Weights of a small GPT-style language model, trained from scratch on English Wikipedia: a variant of SOAP for these matrices.
Each number is 500 + 50 x the weight over its row's rms, rounded and kept within 0 to 999. Layers, rows and columns count from 0. Numbers have three digits each. The size before them is the row's rms in percent of the matrix's.

# layer 5 attention value, 288x192, rms 0.0876, rows 131-164, columns 0-95
104:467450476595503459521536409399439478477502445593456428459448456491485401604553479484511382483492465528534482486436502526403585476474424476504534502569475433492495494500507466490508540545569492537481494466514481501490511510501567512487448465517435442553487490456314507517430500554462445490
102:489516508497517499476482351512501474530532576448476448533451549504508557535521428500531501494518536492509509537533524437542489458558400462446487424474468474514531559543452569571461456440458547484576597463449521484603507488486517573473487504467531492458531480558613532591470464599588528526
100:479502558446541467474421493481550496508473518510484542422533352423487510484428524447484518488406523480387507505447548545497531582490534436467613570508527548592521490467551429466464461490550504511480421507481457445430514540505523421545542547470490430541531583522506479477563589433521504522
100:494463505539514502513582529429502510393504554473402471538556522480521512487529453425549512541477551494452456545557438520544533443494464520563577644523532499491489493478530557509516543487450502540484486538476446535436497502498465526455583577549523481457530473514499485585520486499537564594
111:473529442460424574405498438465489559493464537521514505469493533530476504481461457441583591578538489512573420456535494558513458490463487485497421510506540490537465580507548468452477509559515565419538494539561432386477517610487512588461522458459518507500422473552452515594542576477492470489
106:464615467533455433469513465465463493473525476475455500509476496455523539498542480463498549439556418482567461524553590528472473466466472448570455453504500457438459505591558564406506522530426432471534466650496494483483516505521580483538497399468449482438553511529484516482437516483410548459
097:501449555494555562407475579483535502382528495528469502514472453506497558521470561519544543522531457585481465479550524530518500448515528598557586453501519447609527473450452479416588511520531537472480562534521529498570441421583614462527528468442466578510612459497504507502520553483599461508
118:545468491552477536518540475543518522511592495517463487509532556547547481559578545561457446478587569539395481545417526448458440543548495404508467551553516520467517503526504523500489484502505393514466514553522522493508418457520544453551458449520568500482551508474423508518449529527477503375
094:525562544514553558477483471518530485580558481437512452493493427445452470443460542456441431438511368536460469642435569457500606547549467313544506566555492605521512473467434499540568540372413504581442530550531439505452528529484466511565515491528480519541511473506507527565511445502405409560
104:568511440562525452481525504557492553453587520407449539502440604415473599457490530432563513492514618502486459447439489596439541467491475505543394500459482475516494449495537435495546460487447447432589555539370554484441440459396496438489435482472481474434530478542506458492506469440561572480
095:495420463504494576595493437482463493467475490506489427534403587465474567470449515407528566550529541463463432539532469437462546496472478567480462558461513484510413541483472546424506529610477551558546441527467499571518499478435563538538537549522537528458493581521516589471428482488444499457
093:435480491615456479402543518383532528542504520448528540449404539503645524412442463473481461492505493461521418490463513519507502354488462428560470422489628543467406542515531520628499515538425494496458444591594508444443518500496484515455529510565518540409502531559498534486505511433467440563
104:482553463489514527556482481521552516513500511495482536482394477495512500478515509626530564389437519495517610509455524555400487581610541490570456510511489572532476513497543532510440473435545581496425496570439603577476629488494428595527558536497520400529543503463531522521481426482534487502
097:500480420478563460447446492500505480528555601525466468509468399504498496498483444481515558519547446506539467477521526568539412506442506513477508580450467450496519566473477371519503464503479501485465576508470518503527468491463370434556502632456469449603526522498534497539536513560492574475
095:518495509380551534524550464454476539486389442521504462496460494466446514500542559572511429501522608575527418573463493469441497537476509488474534522519488492552490492490483546576497519478473560428524480584484510476504426602484475571432479423548535474534513509522397429512502459513507457522
105:520485603548503510576506513460487466528527483469483496498565564416614515525519535518443393415511432486461562473442469524532496572488524499456399486523418503505435610486474489584555562556525418436435495404475497465518442434503434439507495478528461528567488546479603504460531498503493551440
096:573468545466531491578549504547507482512496504503542544547497468530548564471513594443571435580522392399624521537536569449503475509516532578431440421458542516441611560523505447530420535571508537538446467532500506526570609469552579600478490519609453559454473581468533534541475481538439559471
106:578440492493495464543495491502562483475545432557474488468527436585507411479494496568474494475457512462416568514556516514515458492452559459570521470495459559525586444420530452437518494481546470431487463512500441526533519393515594532593508457514553496527502553442513418551588449555443477480
100:493511453542486452554491461493482529447477553506483539441487551410443471487479513522436618506467569514537524452523569489504518395477411424639563529489514485464552506437609395458536524562402497466603509429531493467591547568543468505500469396451479466567447503483559496536528552459463490587
098:459468464572534480522456462629490455554519468426504492497500584451507448458563574500394535487450435539433512506538510495528461454516462532514465390448590500534562516583435474387504472553467490570500512552499503466581509449493488535514485510526476502453549541538570525426458405471457593494
102:524540448494413570561462615495442433605452476521456486558543536521466549560505449459488466450490468452495421505488467496494368439512498453441507495606510507494488418489504471551408597467588525504501554560494533604452455538449399378530502489530460497531473468474478430458535421500500529506
089:514527457473515525555385539573485526585496500450532509560525545592543471495545499545457493554511506496469499469457460511518463456512531418513484387543443510529526548436441556474516445475397410439504508488520538524486480535570629553624546541470603544476543547477515571550445572413603486529
129:416478512451503573424503483490603432545524494420523495454493470545535501526502480492489496459512557561498507499541505498519462579604504370441500543508491477488576515462596490509460440485519491460446392536478499528429534516605517573536454442440512410554541444514402567559504550613486402506
112:433507445542512544506481414454519520529455484501495449439504440575534543425455573456548460521557566521533415520477467558541555478503544507540563497379523491523538487508564455495510541484468562409475544523411476537509447535484519477453478562467492398549438471507523514571422497488582502586
097:497563510540468487539468540569496445465520585468561457512505568509431507531521566512521563528553499456492483464482592653547502555601535531525450513523434473449555526519481520548570452540450510477596503483492493447577449494500557504427564561514390488468503589477524563474519406553452526488
105:475486550521514498514381448465472465468517448482524477465504607514476532506420463515582548503508529474553453456572429650455562498500496438543444519518498465467509555567502526488530498503529573543480508436481530515531424521485465566486506438410591451515460570471614503532520510480518514482
098:448468490521374562484520493508407547556554411483442505491562531526471554511478459505498537500531461498651469542490564515540469465476494670515474502546534454521546447505503448435442559568601483605433429481517441503503507517510454486479463529471497529517441568497517532563466526504386533455
113:565490586520490446585414433646542440455494455441526535521473488492468542468526456563535478584512519498458578501474466500525436461515520511527506507433540536494512533566506495559547452468444452475593472537501500561563468535489521533437469466574457472437481457471527430521560406511536439513
100:500571493453472460470363535483460514454532416540488525577477525430508435518465505486625465463473504439478512444524504579596507567493540558550450453472474434545528542518447409457577559469483544486552581522525532407614438500470439481531584568548505592510412559513553497523555519426518528494
095:514420482485494528478567521481459489534461453505515521543493545493560492438569502412602502558508469508512493470479385550543542585533547544457340487464590472509494558473498536589565478512456488570553433488590503463427412553560484459490556403506562517519437483514469476553483605460476536510
102:637529433425470468518455426508538477495546452480558464448442483452529593534459413559510531516521490561511543349540521450496563521499596381531458483448442550445584473509534447498510524442512465510496567624523418499542533501574478547566491603573556456556494632543554491524479442485596469511
102:535488484507511518495480462501522529461545505551399544537490522558511455549561514412515471457528571497505512512514435509514456473475498394593514591525548616525467524351481412559564433450476580441455569469436478444455612507444439492502404484519415437493559486444456459606439525553465433502
111:433531443456506489435516520519511476502512468545656565548421510452492474452483477395494474446553470517503425459498587463419490563538462548575500465530539450526401459451532581458496513539501470541609474532568512515571598489480528413469527500526537539552467557541425519437550488567505456485
098:443449488566442476524515480476466501486503516467540446505489552536553522514356426372507523557567556427469569438526480493520479431501362479521447569526532460568450492540538614454488422560456490511601465558454551426497537598426439436485484457454455549525511463473480481532473497484445546542
# layer 5 attention output (transposed), 288x192, rms 0.189, rows 131-164, columns 0-95
097:451525559554480417603475513480541483514526470526503551490546513485393459533578567487469490611476407516612452492459526472507570496530471453536527523570462460466507495482486451508502550462563499514461378500541501542423477429493485428478471517485503488571414486407451532511522494552500431524
096:532422488459580462569457374535511535467535533542490452544485592473506552519632549539570414550477510537535460564486530504497480400520385418518386586404519503445508462585463455449560466548433604495528517500501455488506551550512538447451510515484569536510500523543524587533416509500523535551
095:471543505503525468467498520501507377394498434491467500452481425482478484494460385571558562571438446519417552550454535487427508510464517568534505515511509518519535533409516530446507503501556574474461625436506451516516569506481469516536557484467461499453468458557549469571534556525555481459
098:547547509573521460436484495439503548446525537447490594481526474372506597520442437394527415469482527474414472586478396552507535521451412558476583515484532487460565452469483474506571453421516517433431464513485528465459533479460474444472583520539494507531488473461546456499542490545506534558
102:590488431466531467482465555555533448509479502461543525493453531543530447509472468552507461492521433542485538549521464388566412525469387559496566565459504498529495436536467407539428482489482451495470551509606561487540527584566515518466397439527465479409487498492425447590511485445526545553
103:447483606483469468373504507450468461482473491557499583403491457536586436552469547484480470510496541456493476565466555468568564415488485440565454391523434468471468437550493492496486461520483445525466448524481485514475524523468460621507382502477504482418522472525466536514515532469496474495
098:550488434496505595420460383480564506474511504417575516535458530458515464491458541520567547504558505536379480425549604533439457426568494535519470428374508535492452607538482456545507510463446612442435567481611501493560440529527507425516453517476484467545473517534525541469572446443493527464
111:465534474511456537469499501481545486447602505538481479440540363536439446416453473459404540595456512443488485523435571460570573508528511466483440459578466516524527523532564469505490558547499428576550508514542493460448478430580417534545434555555572520467521504493434605488491549594537448454
096:457586504442471461509515492544388511519470467444493542433507455483484576437437424464468435501475464500525495590535545486582506496465521561494421533440508458521408533428496481553533534414572540508489470506477446374489576517548581596469495530584464558455516557415524565431512560486558528595
096:554578485440512561478423516511446606434574454484465586422472437417466548510554552483501508481498572479468399538465440518544450381557501486567489408500514489550527445504468524514561533590490446467554510511517563488539441468437427494476492416552472463487494450477449521530492486440491426429
095:550447455569509529515454386426491617470514461479421527584507435591430392537581457422543477555510476481455516543530451484477517502582487425473500454508470484560518492387419419447421437502529518527585533579607511526460550533504487501441459494417458506492462493537479551484407491495410515484
097:578524475509404521501410583446473462556433534477496515575484493517568543468524486448503523445458527439509513500447522467458442423509545514462425440490457439600594527427445404505433552496417501531424471446543479426401575534581502572469513477529578634477533463479490505522457527550476507616
103:461488522580476483535440472461546450442424488519466495543470444545502472547515447487496538448515512471569477433498464406455521585584559601583538602459486543602488527516456521585512513546406573547520542599520517419520526506499536410549505564516522474455529499434519575521504552496488502445
099:567448423508471537496490558452561446443494433570511522550470539527518442549527550495439532440491526475530481433484541470596582425512424497534463497555490493513547514440489454466548510483490458545491525457544605455549472564515467498501570493547452499476423493569525535500512458500547563513
097:557550519496479554559603479570504573609433488537484528517478487407507509602553488506487496490552497569495416401547472482471458599534556492519553468400520507539461497547469488484464582462583601572521603506444526485448436506477475438511423508456560533623406528482384516511452472596512411490
097:601520474487503600537515483535485471538574528516558488433547525447488511445505483397445575525532517484509482481462577609422471452564589483503456516534470532420528463524416432553461507491415509525442525501529529469471438508568503603521596539558540425564432501479536545411512492493507540475
101:534412526530463524536493456510486604500517506549536508510431538661533491507532527424549457534566455415616409482457533460557518539520568482467473435522494564433476544493506461515455513542549534472536443487432558529555522518545606527497517493538388456518447442579595489523396516563437558584
099:521447522496461547483481425540531584539451408504424550438581392513452485513422522524459462524428426438501599383521528491547447504488475425511477452487502480441493474376530482455509504579561421498486384525453468483524532476477550495506464574587536534435528523502518481592598566561603508399
095:479518506560545489499472512486435559443557481441499647524469442485470418490585468586566577537533400507541529472508489525448464472458411511619547532586467470464501463479489471475562385517521438473493524384520502393491480541390464509502462442493488504481578571351535418564483491516538540533
097:420477438508521569449507511524472574458586504440631523537536438471482470453481548446509551496542459477538416503543553555489475500491450534456523483520495473521520410543507531478513576489515492534504422391537442425500529369477484584569559444454482512505528551504469614420470576465475546458
105:455507426504595632572408527438511458645543522514467491409569564452467456512479479463508484529533508458559489546531503622584439536454501459512450511530464514445458428556601558449534523417502518593553541538559523538400555537465492438481577490456447523476474576497463433512387493560477424532
091:536507474420507579470453539500489371486445472486515515513498443558460527534563447566466520529502510579504515493487492593493399512498605406425493500531506537585559503517529537519514579481472486439519574492502489424536449533544453459562442557483532478513572538508537531509475508484605561466
117:478412488521540468493487504502555442501433488517427456572457578471558584517553485552461501524440485564484479452555544451480541573502538509491472517443564466387467540543551416580436572601470577465445595628438527423491516461485436481507446562584567513571526529501461456454505611543539501500
103:517539542494531517487515497489372582581439454568477565509528502544470552525566542579482463423496461511536510529560406563453445522585541499509562518553514544541553480501532443527600483522560624428418584534432451529478472530468501449425413506492487464514542440544529437450542528450569422512
099:541463499508440465489503459573537489448530520580614456543509575542499422595486518499392486466512493462497511532566613579531539529527472473614511524522488426496590518512482546517542476524482515385573374553484435496582443507532537518493546524454452444458432476469506610511432528534542561533
104:487490523565518473411487476536439449575529556472489470454463579572544506531479449580493509492514549568469531529498475440443549496456535391493530512532465464519536484529408469493424530466382547517450486496466417517444518625484476456432466485536449505430505461521527516445528475479555525431
098:419508440594494509426456505516447567541477511448526535566542541533530466464483451531507554628520374455664467562484534454528575542505506539481493487582472446466580418462513440449428515548429410590460383483509603448463548512448453415515476442465533536496513589506535429523462478462432599473
111:523447586584540525576533532564576535486480507489487521557403571507479474476435518519496510484476491481447490574458413615505418517462498516579498567426507406500442516587547501566543462421472585502581427416518540526596533471605532493443531561523516474465541429499444444477483472523487497499
093:525539467521427466541501556535541514514461496509517543537475502435485481519476463597463544364599555471490510510486644443418491513497452576572519511544434505506625446532397514450531485544536565443542517581511545451561520455450490416464524646519475555466393581538429491485539497495510475481
092:581506492496475493457544554494572568498501505570583511485502516627550571445555429409458494492515451473467549486470434426480441470449512550433426507504468430446515440494484482525448450494492538453403507478542503547584413461539573499456519501496519467514575494489476431514469499568438412504
099:508504447509554500450468450535431591398500485500535501516502467460440517484571406570520560508505569549466456434484450377501534557456529436507532497549480482593580545520552540505510502536523486484498565530630500486587598602578497497497535561603573494454469490626553506581453507566520549420
101:510539426526536530526474525466566513493529445495312478458503512471484451516537560449458463482576473560547480506524395479484407503453421503620487432492547499481418545458510383562657524443550575402494495482432547493467469407513614473537476453549496527427514447414445493519501562508445467490
102:532524488493468512448497446596453500547526498516579502489395462468515415430436516471511529496513545409510497507563476499390456540497562525454531493477507479526500506454529597490431466542567468536621541557542486486504549486320525554516504481457547589419468535439397453492475415461451455501
093:531479449543402483462506504553502435532448557497534544514504496537503547538481422500454541480530540499550517568577452506518385385548482401547510485507559402472542480522489531418326534533461532535472499526464519474418541461454512488536637420452495483448503507532479514561510432512441442538